Weights of a small GPT-style language model, trained from scratch on English Wikipedia.
Size: 13 layers, width 64, 2 heads of 32, MLP 192 SwiGLU, vocabulary 5470, 1.38M parameters.
Architecture: LayerNorm before each block, rotary positions, no biases in attention or MLP, untied embeddings, some layers without attention, attention sinks.
Training: 113M tokens, 6891 steps.
Each number is 128 + 24 x the weight over its row's rms, rounded and kept within 0 to 255. Layers, rows and columns count from 0. Numbers have three digits each. The size before them is the row's rms in percent of the matrix's.

# q: layer 4 attention query, 64x64, rms 0.16, rows 0-63, columns 0-63
# k: layer 4 attention key, 64x64, rms 0.164, rows 0-63, columns 0-63
# v: layer 4 attention value, 64x64, rms 0.171, rows 0-35, columns 0-63
# o: layer 4 attention output (transposed), 64x64, rms 0.178, rows 0-35, columns 0-63
q0 114:135185131175150140130128152118119101079136118109120129108103146116115103145165150132145140115143143100141129127156113124149180148112108137109136152137126117161155107117154088091165110112055128
k0 122:134073134088115118121132164108156149092120135134130106139144088140151124104101137077130117163146113146111168173120115130119142154121143141162133110135127137132139105117082095183154116141142179
q1 091:133125160131153144085123138138144097171136155150126127118091167117107111153104168153109109106109106104115145125097133117120125091173129140153127124119150162138061138104082164134126149166125105
k1 089:113114117095139151123113125132125162143123096126180114117160140156111160079110112106151112151164152167135107120107111174192128121109113124081131126150108096099111135118138148118127163087126150
q2 106:125113142126110140126120134134187114154117131179128122170119091159137127124117123168081084131087126129125125101101148135137126113157125153157097145122117147074094164110106186156129128118122123
k2 082:090161122137140140097129128170106110113120119188159124114112112140089107110109097141114118174153172123139088107123121142131130153165089117138144117151144125147175148101108133090086153146113126
q3 118:140109126127130149119142091134085163115123116149133131137087098134100125169087140194096088166112150111150117113096117157123117124171148176138104106150155122095105147108111140137126142099120121
k3 083:149133103170157127132123114109169121141140098096121122102102119104144097045185173126123126117102135109090085105135146140134107115125125138127122134144169093134140147140091126110136127133096129
q4 097:090155080146141115145140122099106142118119120165118112135134120172162105106139138099125151151130154140095117117200170074140131119128136147133087137111126124144149139111097138168135126158165108
k4 093:148110101164128141133144140130134102143107123107097140095131134136136169116139150087114159125124136135107089126176177122151135152134126125078159105085149136148117160146105055104157136134127113
q5 208:154128153108111149164112115128096135144109159114130157163163126105127128162120103136151151103117111152110188156130065126133139161096097121104130136087089165157126106146159121098124145113142138
k5 080:111171163128151133122122144137129123125103119143122167122113134109165073163108102172139085175139116120154147135099108108098140115137113168145139154147174138146166093112133113131100117123084145
q6 102:137141100148155121123114129161167100109125080120161149120119162171122133162167121102147116144165100139136141119102121110153129108145189144151123089166101118094137136159124159122125075121121116
k6 090:137113128112123136123130123124110168137128165075123114159155159091090110170119141131104164073107115156132139152153128136125129163084105137121117178097089157130129111128156121092156152137106119
q7 093:144149118099094135086130086176085145161126125115071127130106123136123115169090078110136135112135106117166121117163096144128158156132135126121120166173132148136108150115130114112123156164131109
k7 095:115168108090128133110137122131163100138115066177126152136093166171101145135116161164147107147114098100127125115127148139102114112150137167137142134098133101130143116149138127142126123068097100
q8 090:132090142156099132128138103111114152105172137132136103107190108123105129131134144150095178090142141146117132096150104148159110105127116124129118115093160147117087107166122132133132196112133105
k8 089:176155142176143142146143121160130085165125100123155093123126127114114140119177126142124064138151148147118118114099094112165131102167131119082126111124122113123133131132106143158088095138100143
q9 099:135139115086113169119167134137084118097123127109113147144111136126128121152130139189133141108167132137063148128104145138090139149132141118097113130112117121149147121165135140175108132157130061
k9 094:102094089144135192099123121119155108116135086082115099130112140133142149137154154153101114108134147107145127096143113128134113095158099089127152138156150128122165100110111126124189131163107121
q10 092:118136088169143097141088074109122146073152141139162125148149162150128130060170124091117141154148113110099113117116125129113150130157137141160106103112133157133123151144136120115115117116094107
k10 093:152116155158113111136149117131174081137132103123124115136131120110133131100119135133126162099114110192090148150122122114096121181141066085107122143108123157094102124124141076124150133129111147
q11 089:127108103087119128126091124112123129127154154120126139158125173159106159121135121136155128103124092137125129185096155155087126109163163106110119136123148138168105144136099124142053133112146094
k11 086:092104164152125163141137160136116079122112132104133113106094116154146091111102131174157132137166107130124148130143109161122134125137073127136195121104108127091157130106162149115143134134129162
q12 102:151121111104110069162103107127122123103141117153086140118118102172124145144129131112158131136149145134109120100121117137144144122133099127123165131141143099167223128152154128118147100090109128
k12 096:120126117126175124127131140108148142090130131168110070140170092083159094132128142149123114119111128125103170138128142121115152136131115140169140108094110144088115130190092126159148166140127107
q13 095:128145072138089114113107126147101092169142128140129098139125107156141115104152108087163124141164121160142109109131111100131149206139119155105151174158113123116131151127133113135129140150095103
k13 104:112143125112092145121151114071171146097122063183101137150115159146094137143102157143122124134067142110110114137155157126110150139142107156124144149095123147109117127122137131126163123095138119
q14 080:127138097176113134107144131135119135102103115134138108140102135145146132146181148138117116157112103069100117122098156122100143138172094119104137115128081167119168169112153148153133088119111159
k14 084:138091117114068146119121106129162126103142142126091164151130136122123126099099146138135140118131125136116095117142159123078141173110113112116116149182131132086127102160144072138156110171130095
q15 084:100128127136127123141102133104143142099150142113127137137127126122085167095122130129105084142103157170121133152043115175137118139154146080136114133125153094129142126139136101092083132124130163
k15 091:126111159138147122198127174143127129134135123111133136115141101076174087109134074148138106137155130137136160119126121116108113087128108114163176115139116127141137140096125132160110119114166171
q16 088:165151139151141113094172119183126130121151155097113142114097121150131137169100099168105158133140119102110111161116114153128098134138140120124105137126132105103067117118114160141105167082149137
k16 082:128110120088144141108149112115161181075144113157115130163142132132131132132105079093116125113105161106152142128132142118126131118143120140153105118098132147152141107090120066166134159115168172
q17 108:135115156092097142159145114105146157155109146163121136177167116118117147133090149148086134151089118138125134156121133130109108101107138132134098120100101154130069140140105142138126163100184101
k17 113:122136125139147125116091134178113108152116148089120133098100090117140121183134096171106108156164132103115123136141106158144148133141113082127138105142141124153142163142142138104091115168071112
q18 094:119099142104100151173133101121117132098105163097144157175168117136136156144145153105164151121087139144095145136120130149152108111087118093114101118101097131160107171148147098142109144115151115
k18 117:137146143165141118133087143135157098109133154127074139148088077111141074157139117134134117152137133083101153162139110091110170157147118093139127130132129143136160149114146112117125111177118121
q19 089:154106167123117176162126130172192123151122117129151125131124121130096182150107120162115089101098145116136147139101114137081115103068115104164133139125097140113127112134132107106119131119112139
k19 112:143153159086096098131080130136139140108157153158115170145111085128137079160127090145122102153134123134144145167093099119118145157150119108142079124113128147150144109139164125120081140139117133
q20 104:177139128085121167143154123094117124131132114161154163118129094145131136184092140187093102101125092129144124125144147092143094099116135122139111142135129134129130122124128197127142140098154129
k20 084:108110110116144123095140123123090134128142168138126102151122130158094166147136101100103131110127146114106106121126135159151136154165140147118133140059091143148108121138092179064103150137132106
q21 067:093125104126106122107168162140112100145108145144084100096113098154138118147114158155102082159125144107124110106155159096076129134090129154119140156121161119142174122131121127160142149143093142
k21 259:107127090138136111111148144116137130115140123118128095114101136150134148081150154111109122146137163113144072097140170144135101079150161137141143122174167065106133149114090147151155124126116110
q22 101:103105209131144095139123117130154154086128140113122085113100130115132108119105130093144149083139170114117140129122134113133152112134121120129118130130173159143087142101141081127088170111108126
k22 109:167138148119135135175108131145139118123119116139136091129127110164185130112167078086174155143158098103107163118093117125139124112144133083130090104132115124118127163101157118138112131134139172
q23 088:128149141128131122126125149086102150163124146134085148134116141129133118113112143102088126140083146121114107127177175116110139158119114084061139117126101170149159126113113097166129157154144155
k23 092:109101143123094138137149109141154072134113167142067158112111126155177162135125128121166129151140146117127091131120116147147128126131149131111139093166163098130118177150087108157150105109137125
q24 091:143125129061128112112146105139145146096094099114147149163104119112137109145114142158134110131158084133148129138104105130110140131117146178173157105168122111155131115106128182136129080146116162
k24 093:106128065157169080113118125114131172115134144126158106109156175147098125133110138139123147101127104128146141114125114156111127152082117140155090171100140129146124096152140165093116145149116103
q25 106:154143142099155090129155145120173099150130101149127135117116097156097126152117146127189143095116111148112157125136131133129125084111163156114162117158114102136149099108133150164142094086094154
k25 103:101124122100169138100096130108080167076115171129155109127183146103139096148141135116132168142146162096093112145129108157145142152097117155147108129125100139140137119131139137101122155133112087
q26 087:124108116104077116175096130116122163115125116105167160151151133099138137123096123140085130121152140135162121148114113178103143108138117140176106123121150100118108121133138156088072154150149102
k26 087:116131091192139110146141162157104134132135173103139131127097124118137096147139117129100090111147097168111159124101117120131112104104108102131137121093164128172155102142111174140098132132156167
q27 099:142082103134116117162087130136134127167113094126112137125198062140140156089112117132112179148115118092127119155182125117126113147100141140133118139117111109116137135116139135153120142159145161
k27 094:125149090150160120120163104097104129098113170133115187129099162143114091143134157156146131159159130150139108091120145097121126118156157141109120102084177134123144141131123094148096121132132091
q28 093:105156094161126115080143152178173138113105131110108148163103104091110121107137119163103117158126144131150140166102109131058163130110099128134143140131106119144157111119145126123171138113124146
k28 086:142103115131089135156118113137115134118155130160140154116154118116158183094081149166107115157140151096128126097131147094106110130080094124174114156159159134151094141109135121132087152124144113
q29 081:112145154132142139105150124108159167090132142092132149151116155141118099080109091098078125145144150109136132137110147102142114156152118124116067117098109141131155098110159137172149147144087111
k29 086:121072148139149122137127096143143093135137100154121128144100168118123189151163117158145163118106132112126123113102123134095098129108150099110104140144148145141103113089116131123129142200147168
q30 091:117170098157119081140162143123148138170117101119132099140157099166157136108116085128134106140121144174127148126092147144067144141117083122090123147148107106126141123124134153125179126112122116
k30 089:105120133100100108140089144141124138121147177184096159134158164107147109128110141137078132159095170088105098131146139117101123139102132109174176132131128164126142108127100129098140128136132118
q31 095:188137151115123130127106093177115136138136131102054143101129087127122114172106097148134119134126135119145127149146115141126163141082172111118153159152139097156131124146168098118134128140106133
k31 097:127156125089165126121165126067104128099128114165152121138131139144168122115142152152160131132129113103122126111132141115127090084159142146168159135121122113110149137138100094153094165067120106
v0 075:113152121137168166151114145147170129180111128137113145108151113137127112098115153115088138153091098175171114108148121149102112141081104124137119154108125130109084105091101131158151132143154117
o0 087:131112136130108124125115132146088109138138104119145158118126151123092138130124090161121189101145123136115148093129068166100099100114125099121118172137143091118141120130175148131147178167116154
v1 104:088109126103169133142130161155114111113161140078173133148099095146160142122141108086160132139177121140164127138096143156135118127113126107157123118112135132088151161081105100139125111145102111
o1 103:131126084156088104122145127165107165170149102129143132138129098126125136064118114123125134142139114141117126155137123106115060096114128172117143116152130114128146075136124168158119145166128161
v2 089:113169104148171106097103126168130133113140140123130130091119142134162141131139120149122147131168096139132130106135119155063139170108139162118096132152122138125149108074141088091101149147095102
o2 101:135132127116127115135129142131113164132143130135125118172142106119126172113126119134150150161128098108144114135142115147093116105104108140117144210112143054144110083147140085109136170120092124
v3 115:121124118134122131121085092091136161093171158071146118136149157134115145098139150095143150129125145096137144100110098138160125142098119127155099143119122130119149117161116136103156093202124116
o3 104:163116137150147109124076122091114152137129139145087110090111120137149145130119123170135131121120133132134178138143088072139128128144104177149117131129112127090106162102126133115151184117174109
v4 097:119120136139083173127123148131111113100144152084138134158144036129140130140131155157141113138140151090115152115108120136107123139095128102102161113126107130140161141083107103149113123104157160
o4 106:129072127169159089137157148087136141138076126153130105122137107177162091088118138111140122136114126121119135131126146125111161110172150132115169146131115099150130133104088157132151118140105170
v5 087:090109117098133132119105147151119143147162149084129168152104104156142132128124116121150128143178106171137113114107120168084120164116114142129092146159096131067161133088126093133136108124118136
o5 108:097105096070108081131128148178150171145139100126133133127119143144128123136123117129147120124142099166128183160134125142129125117136081128125133160130152050104126098142139148110141154143120116
v6 119:120111126106124133142094118105134167108132136092170129169099158154146118118131122102157123178152110066119133130098122136137118139144134131172104146111123119070145124088135126143121083180111126
o6 106:110096064131140097137109123143140132152136137153094153064140134139159158122122119122119141114105047126162158145144120087118124119116116158108121136120146120116129154116153147153108146153168142
v7 092:134115130156151091106188153185118138150120116153123119101150124122103131132128119119098129123093151075098107123139130108092189156110119144104150139117130150181135112121109115143160146098147114
o7 110:164097158140138152116130117104145136090141106096152118156120124097131119134141168111116145074166104131133116156107155156125159152126135118134107137168117171118136135091142059107101120127121174
v8 099:127086136114115175176081122080144113148138143138145098145124099162130117126130121114128114121151143110094159165124102128169122095115125104155133132085117134125111125166167180119096122136155153
o8 112:129133132202144180160148131092103115104113113168122146096149109149132090111152115123120131129131135105139135112137098119134082092184148137099128113110136181141124152103125161125106125123152127
v9 105:132081175113129106143073125142134076129142138122136126180129135150111138139151105091149139109134135099131127141128130105113132128155151123134088081094087130133062153124131152138109146111163146
o9 101:172160100136147190095159155104116130139108102119129148152148119115132089106132105175121142105139129115115114150149130128117116148130076133160103072139166158159119123106138158116113122137167127
v10 094:121111136117112141114114151157120110198192116110090161127111109155136105118106121160131075107151108176178116133131115150105121117146127132152110121133118100097128144182145116128134131114121147
o10 104:145094129093097132159137147159113120131154112141128131124133177134119111099130106108151152096125113162092183126111155123124095115196098122108133134135170072108140134149145135166130128116134101
v11 098:130120129161139128145067110127132140088156157119199126140112129147115132118122117131122119122120135059130166108095110120153124126140156120163100130085118129164115150093108141131129078160113118
o11 089:169141114155115111114146137092077138173103163144127163097146122128125136099133105141129133117117118153146130144094168087108104147131091169082131101160121154127135173119133152153099124142162141
v12 120:143098150098136133140141081133130175126132113100163117165105131129123145123125101110156101140131130077071141156106142122149109118174123126132114094075123116091154131161150151114085140115120154
o12 100:097159107139171175141142172132160114132096112108094133143144172091136094102134135140134150147127090116127127134137101098161161127098133125114122088120111173135113100121163137142080112151153116
v13 093:124167127137128104105175162152106133075101093155096128150124128131124118156143129101099128130195146159149116140126144116087100114136105157104157104160128140103123130090112143134092159123124159
o13 108:091135154133127173111133120116129123114125079164160104170112076161130125111177103141150144123148134105114114143122128134132090160143138128165109144133145132111093072102135096111145098169140127
v14 090:116108119129104147121132133187153129151159051117097143113165113159111146130123116132076098086154118166161157097126123162125117129128114098143140115140123119149131138186137139134134130140122155
o14 091:086150164136106123147121113107097153157137133123112117100143124117121124114112129102188147150137121142130185106134176070101136129145124153114092126122119081116096136164088144162141129124134101
v15 094:110129130144145125146120176144136068166112125164113139111163110136136151132121129119082108126174100141178124123146132092083145130130120137114142086148113143151148140099125129163157116154173092
o15 095:164109146128098117088137136159147110141161099139111089129121136103123111090144133156127147082143141181146125082095140150116133110146140169126116152136144160127105133113076150175134129115084115
v16 113:096105115154165131106175155189124131163116086110122131132132092151103117156098105139103104158118093143173115125133129134084158160130093124135140117114127140173146139123104135118161135099116147
o16 099:144097112141077115121131128130112127120194102095167153127120173094125109080107131128123148081161100135123147141101129157111129122097138133133168158131137121146142102123142165098128106136117177
v17 094:124115131132112139112138157156132063184121159174070160113146126138120130143111158129104123124106119163173106126150124110096120148132133112117108138159124120154101125102119119157122146095184104
o17 093:143140149128107107075141082155099108131131128149163104169088126132120106160121130135133127116177138154086131098136161170102150144150116078136154123112139111125159103126120162146111103101099109
v18 088:141159123144127101112147094148114175086170149118148144122166134082142155115134155107108126161101094136134128100123130124155110115136122133135138131173130121138123139160073174103165098106087119
o18 090:124152107107171102116093119084092143133132114118095140131140154122092135129122164141135135148143124164152167124147155124149095182134122105143079127160076107113123136134119110116149174153118090
v19 124:149139129106136137153126117083124142081129073138157120131107140104184120115139127168154104132109124088095135141130131113170111098166151128149146105127139109091150106183144112138102087136127144
o19 125:099132106139149153152169134104142125131140151128118117102177130128124125100122148067159122174137102087130105084152138112128147101105164161120116099106102118131155144163085151165142153112135116
v20 107:075128110125139118145137180169097137203120100137103140145094090159120112129119108127118108146197149161144114111140127142107144146118090143123126107126106132112151155120136128116130165129116150
o20 126:096113167109075133124157143165140129164150084149145140144135136122151129115137131086155177079136106168126158169108100104108124125124116137101153157134149076091116123132130104119112133141128134
v21 114:104172119148150118141112155090125113103105102187169120118125175130124143117100140123087127134164134128171130108128125123183134128149108128137127169120142111152155122091107134126156108160079106
o21 099:167166123068136106154102147152116099123114137143123129101153116102115199136132099111136118119134153134150115136112148151124104111089121166144142105154101121108097184128082130114117119130118160
v22 130:146149133124138136143113096092119140090127130137172086132119158108140121102135130109140119114115151069102124152133129115190127095150130121151144117089143125082128133191109164128124079148130146
o22 136:147172091162161145164118145079142109097109141108112156126122162139112124143145111119124113139137112102125116125129131099163107102146151158129105077133069179131128142125109149150139104129181123
v23 109:138100132097099142144078098133146122101162147079151121147100120160142155123130119138165148145123131079071157144122112139129129149139153114141076119092113145122149113166162122122100089144124135
o23 103:150129122122158188164146150116123176121095147137076127120145099144141118105097115131121124146118116113133124117147149100138122148143097113093123111114148141184126116113144191111064138109130119
v24 124:155145122156135110151152143172135094159109131171087130109145101116085120125111134132077135119109133197171127109155116128085120127115146126083147121135139128155083138113100159136143145120141123
o24 095:125133177167113156085109085101104092151146109111161097161104125154095133132154116153119139093140149133140133072129197141125121152132158101155131147127119122125125126117136116122111091130103142
v25 091:122130094145139114131131155082141124102129108139147143145123156162135115122128140102109090154145104072126156113110125101144122116133104114177192140152116109164161123136146159159131066145107135
o25 102:118099135138089134159106113073113144125133148147117120067138140143137116086114168110113125137125137118161170098125172119159105137110151112103145118138139185134133186114116144147103146100126143
v26 116:126101137137130113123143122146148151124162072098144157169099125139123108148131075138145063137177119134140134133081121146115128124186114129150123111112111116100133131153154131124108125104077155
o26 103:080162081068138158139128146122103125133152139095115148135143158098126118087115115133174105137114104150138152180105156135139123135143137170136115106131178098145116097150139128128121103145150111
v27 090:118150094135157113106133105154128140073127078147167084108118103137134143138168144136111156147148119098078130142155130118134131124144099128112178115143128128194148127152119150087129138094128124
o27 094:089132126128142134132151123074117156102125134161128113150152090119152152061136172145136098143133147122156108126100149114170111163127125105114148189147114147154127120103110094125094131132149106
v28 111:119127129113137135165079123070135120101122155127175091121114142133189124097132141108142144115099135091080135166116136132171141084122141115157145133107141138098119134132121134135135078162151134
o28 113:156137091177134144166174162109149123099101157139116136105131070099133134127135123119091127115126120104137098105161106105149089092153115149108153105110093159147139145109100154130133147152154117
v29 092:136096147131130166159139166147122153165114154115121167158137126130121128134138123072108093129149077115156157142110136117060108130109105119119145137159116123149144126073120135171122161111116133
o29 096:085122092115094099116116145103162093136162123116145132102128193150152097113115164149130144126101113114173139117147189131124146128100139103143162125125128130123125126118125165118127095170126089
v30 092:120104143130151115098151119112155099134147145155122091093130132132085139100112154131097143142075135121131117146135141132167116118136125099160101176108159122142100127196090152109163125138168112
o30 091:172160103144126152112096158162107124114149125123145155120111128112085117157134117130164144115158155171116131116135104125166106086133111123173110120113110179079150133130144121115071129112124098
v31 093:134142124151194118122159149147092112119100103155151105115125122121135150145137135133124153140143125062083123181158129112119164117155112128142203104122140144130165126123137121106120154126134108
o31 102:129103148157149124120151166106146090097100117149136116184127124127156133107099159110131110134155118117111101126126129127144129126095164140139132153136096187144149109106090092148106127118085188
q32 064:094148140137118111122110126131106136091134204117151135106129156152089111112131090145160145139170118134146176136118121117073128098144124113100121098136121119147165133174161146150143093121148133
k32 054:157169086117075161132152128149104123115137077119096122134139129140097101147167151185108112139117140119135117156140148150136126150111127135166132130137129122151054088119136133100115138122103121
q33 064:124054139092104118128157129153137106119124086137148090148181089139131117157131156134125140135145157128107127123127104144120097095125146167138157106119156156120159109150108177124102099100127129
k33 070:128110103158092092118117155124170116167085146138134150142127169144103152130172095113132170126137123151107123135119149103140156140125098080081157128123112120122147180111111099123161156130152134
q34 083:139089154100097141116161096150149123082083119162160106152129114162139109147128147110169149154144147117106126105126109108113146100150135164110150101111176161129171128140132129149137103088108116
k34 099:106120138153091136174068100137167141180101115113139136122122135114150115139174145154096124097120130111109134162178140133117134136104089095114129117129111112108154125086163115158123092136125141
q35 087:140120120130116136090134140131122121110184135088142100107144128115118154130146139130083095111117146158118099154108141157161121119108118129125072198146135080097131131132123138092124088159113093
k35 114:125153130115154127121164164119094162096151166119120151128100102108112148115092121099145163150124118127155104075110130146119094116124187180128128106119138133105099095100095139102132164123125145
q36 103:113136110100115085109101160122153126119134170107151156152165129127100121104159123107095142112142104155139120159127107126135140173117083126153117161095100125120078124118141176083134111136149090
k36 101:162167143128147122091130102114096135150102164163110180123123114129158148152060085130158130153107092115151146117104111122139137142132148182111103143127142136147132117142109120099108143093152134
q37 114:106106106135114150146125120105179155120097076138136120130122125153172118130134147165127106173120116092138120127118128168120111130155149149163133080160165133074175117105134120172127132126111141
k37 097:137074117148115145134093127125158132123138127115150096109165123140099132110154180105093140092128149128125076149158162159093120120150125094110147098150157115146113143144096118170100127163155127
q38 094:121166093104145126121151174115076089147106111150091153087105121124164133136087146128118135129138097126130151139168166087107122117106132148116132108112149140145136156164089132128106141180132136
k38 100:136106104134147124084133118131145138168174148137118097102117137137121131101134136177067122121090148126141098092146166168099119094145146093113152130147149113112126113134085129156139129161142088
q39 134:156143162119074148134125127144090117137112168131112142113140091132146123168109073111141108113111127153101140150161141106138184140126103102084124136111128165131092153185119118119099115123140132
k39 105:080165074134148092136143158143162149106123114111140113141112150158114141119157130119139130178135101108127092110108156104142093120165171162133137121132135062097157134102116133134128133113108127
q40 105:128106159192158168084146154092149100088148096145147136114134107136093141154106140154110104126082127101149134086107144115128112114122155138107157117116118132153090113138116145131149119144172141
k40 094:104126163134165163108172135185138129135133115130121113121109122075083158139120132157118110099122133121101155112121095154114138145142145114064146150084104164111092135143121132150151159138119122
q41 107:089170151123134163142169117142129075126121127148195122130137114081157109154123121125132118129078133145151122067114152126167130112127153156108132120145112164102154125136119127123115117157094129
k41 103:070126116102155075150101151135123126139169095133092130137115181110094127160091172096095132168151111124105129159135123120093128159133113123143117135125145094106126126144144119160100129125118102
q42 119:154141114086113124150125148136125097156088129147079124139125078126121133138095116132116135117109143154096151149165156080112145177140107108107141132124104153135112181186122124167133147151132132
k42 122:079121109165142104084149141141147136120106148110124149123095123172103158102132146105129141146145137106169053128122172122101123124165143138130123115129161104116152167087115121155127103110120128
q43 111:139140111115104090144126153115122088136113118147103146094161115151109166135124129124098132105135099140104116139189179091124152125158127123112152124109139114150099176174112156124130145146167084
k43 111:158141151176143141096164112111166163118110117107108116137100095132092135104117170102107123121079126103135068102144139111137141115127147125101136134126153158156133122136079139132173162107118140
q44 107:100112127133123152095125135121121128149150119121073111125111149114181107105130158106134129131139162144096120118094148112158144134129120175139137152146144172140135161159095076146122083131075097
k44 099:095125109144110150107105134152124125132162127159125088119119127108135082110137121126114117143169182115128158102119112114117099111134090090175166147188128142093156128130173122117160103152125126
q45 100:122169154066143149166110112094095134135118148184121101125128152114148120167063121126143114135090091129160143141139149104139132131130139160104125103111132162139124130142096119119082128148130142
k45 100:100144082124174084128119098120162113133140124104129152124117169157091125122144149145143137151140115140109125119154124151064101137165176124141115142096154086109160098128129111158124105120129095
q46 093:118153122117131108120156124143082106129089150145135099137118086117139195135127087140119132150114177138112146126146104109109098125139126087132136131109106120140153145130145178149131154169106190
k46 089:095143130132138125142170145145092116147120116126109158133098139148121127115103141091116124123122142155201081147130160138104121138116166159127095110142117110145095195101102145165107149114109128
q47 093:147118133125156105091135155121119109100146119143093141116136109163128119103120153132111099130120119124108100103132170104127110120131169176135168130141172097116114165179082137114106134116162071
k47 096:135132172171123182127129102114136141144140108140138076120107115102117140122134147130113114109088167094095122081148121123140136123118118090097149166092131193148118107141104128110167121136115117
q48 081:166101123144125098114131131114143133115120102145133101127167142109145143070141127046149138130142118157139120099130165106135139111147102156117149120131117141157125120130135169101174077092119157
k48 072:156107131156131138128164126149128096143119131110150179121091094115133132165113107157173063144102118103156148088115099107126120140093154118109161146119135142169140125103133115130135172103157131
q49 077:104133090087118125146134122154111066155111131136108149109113151156170151147152125157099133140143172123128100166115108156155078140083136138174094136127105118143143119121117132132132125089094113
k49 069:150126136127083139102095119138084145124150122114161099106120117093120164167146137138074126106109115120101152127134136165141151124123106092147189113102162152100107134118146115132090121176129148
q50 088:112123122105076092108181138153132131122142160161135142163130129137113143094155108153149149131129157143119098155107158128134146100115108142126124161107104144145125096103133168115156049133131101
k50 075:147105113145164136129156113117156101129099056129157122115153119144119128129134123111132090156079103156135102103132123106110134171127169126103054109138135126124121116145118160123114142172146143
q51 079:117170089134171084143100138105099120152152169136131110126136130110082108086121103108136102092124115143156165150130142124151120163118103110117105157114109095175125155136109097135145139162150148
k51 077:141165125113155129120160127115105133108140154145119142146073106118146138118103101154151143171127103076119165074099116102132111095123143173148161155107139137114112112103125136104113146073108133
q52 092:139140139113142105112143127115101116119130102156131119139119131127092120111134138129172125117145119133134139104110158083128136151131153127127163102110104118175101085193102131167208085136133144
k52 092:134153110143113158120105081112162114153113152107146095152143119157136094110167119116110126141131155118118144132125119133185157068128057138118151141125134126112119133130125148120178095112102094
q53 100:132085118140114148108108131123148136093178103083137148154164153108115148124144138130083115128122139155131093140081106166155101096105147116117115159138110130101124159097129153072113093132117108
k53 117:155162173121151151119140117119106167129136139146134135144095091073124100139093092159151093153106122137127180129104087107121124124110112167131123159124160168140127071127128129125147120121106133
q54 112:134145079119106074133112135130175077164156140159121108124085148156097130096118124126098098140146124139157093157143149127135121133141129120160124133150138088098141162094108163145111128150152104
k54 096:151137149149123157073156083074127152137109132114128127122152132121112126127100176110110155108076145131120064098142149118144128141127144123134147140106152148174148125145089159113157137130128098
q55 106:072130166123126125104172165162101136131146121096079112061111116118146141106134123127122120115115134137087144136164158146090147114127117099126119148142161107139154082171148125140138109142121135
k55 115:134103110129135123128144177157136137086170116167127114108143098090154145127132143146093114154125150115123144065120137145132093084111157159152163097159143133102097164144087137141137121118124144
q56 109:098112163115143099134090095094174097134119126126126117103153134157165149178116085108143152096149101130131164093174132123145129128122136115124155114115129113100147097121136163127131126140182162
k56 100:138134159135156111153175134146135174084133125140133132103145148146080123141105142106126107124107093133129087119141132148094145124133190134092074091127146099119147102141120112120085134118130166
q57 077:139159121117135099101132099087108129107125127174124074117129164171161128140118121143152127160161068161164113153156132107117122117136126159134173105122134121106140118128100161119099105159150104
k57 084:169135145131149138150152104099134124122131126095169105143144170115104083139126137096122143072098131149095110116157137155136111143142147078125127138122140156178131081158117118098138150139127084
q58 094:137091127119128130123113109101142187084148145162118126156139114115128110092076119109144157163127170164131111136057118108135131160110123131176103118145108137115089148127132118132122116108110156
k58 087:098128116135149130133085155138123102133115157110155114115102151201135106095132060136157146149172146114112125104136114135159142131148148153127087159113109119097125119100157109137161107118138102
q59 098:128114194155115136134105132142078146132149146095060125138120114130159096118129101078115121077096142175139129083138139118129112119148143113110096137114161133146130127126129128131132089112110149
k59 090:086132104125149105164111157154086138113147144157178122133165088121138116139120132152150095173133154117130130080115097109092097125131170134141154133137107101114151166141101127120143088121122156
q60 129:147113143151152132148127121109151127116123092137175145135159154139092138149117149161103137107102101118191122098118107154145092081117177104130124103146129115131116095116124159130164164084148137
k60 106:136113149118185127168098108149143148124113102114128163130135109105103156151125129153108114109085112124114161153149107144079169174120114130079115122089113146171103100138134126120118168115113135
q61 083:168109115080093104146104076167177136150144132093137122165138131128179118127148132086127127131146138133080115159114118148136149153138102139132105140130140110089136157145113095131090154115106116
k61 078:116140150150097141124076121064112139132100120137142111123136155131134118122165117084135121149145134132143116147125146097168107115128121154167112121137134118144208112130168131114102076146118162
q62 105:144095098146121140083149138113130146080166109151106137151123137129123133113099115144109099175132119144150090163101144111110117137121138157122147141126134145127120175165073107111062130149151109
k62 103:141154151133134167085133117121121121134124117118162090141086144111114111134124118152127134080116152114083145086128129143151101144150107120129134178095117153123147112138127149110203104136110076
q63 127:091191082164097143126124140126110149133149129139118114119100145116144128106196165070114142148144134102115123136127137131142123113156110103125098127155138139108163158085123132140116093139090122
k63 115:173086136112087181100119135089116155146149111121124132144167108104155059120123152139127134133141155158125113141130120088126113133086088122147169119179107149142121128144130106140127144127137131
v32 092:105117153106114137150148149101097168132128136093127121132124118143169123135116131108149167164123151136083127139081108109101154116136157100078146102133131115126149171074114102127122101138138184
o32 080:117161101150168101131183125074147107164119116164140117103115147149137147142151162095085100090127111125144124100114143122158100116142167147121106114164149153086128142094139149114143141130130137
v33 089:128139134099175123140120126072162153117124173147160126166128119116112163139153152133130137132096147137064128155148103163125109140130155098109093076112113110088132128153136149123139135137159153
o33 103:157150105158173118165137143145135108093090082105097127102111129118109137155161135148124116132123079136108121152197115119128137102108138136149135137124122159106123169099135140125106151130089081
v34 116:092125134126101133144109161109107135124124064136066128119152164170101077136142146107134152127118130123170137160112140125155193131130126111107164142126123136154136119120128093122120135133077121
o34 109:131133159111078134072162107139146127104162169156159139151109132129153166095131118114120108095137165102122106094107132120099110098140126134140104134138193134115100130093119090138134123117149150
v35 106:076120137094186131157113147125138115082135135126149142144116116096115171137129148112134129135115113139154129135117106152102134137091211114169121159097126132098137133120116128136159106157090143
o35 112:140120076162111103122077117116107109140134152159118119135187138106129135130143088153158153114112150124129152152164141130104119125135078108140112114149141135090159163076127154137137170113118105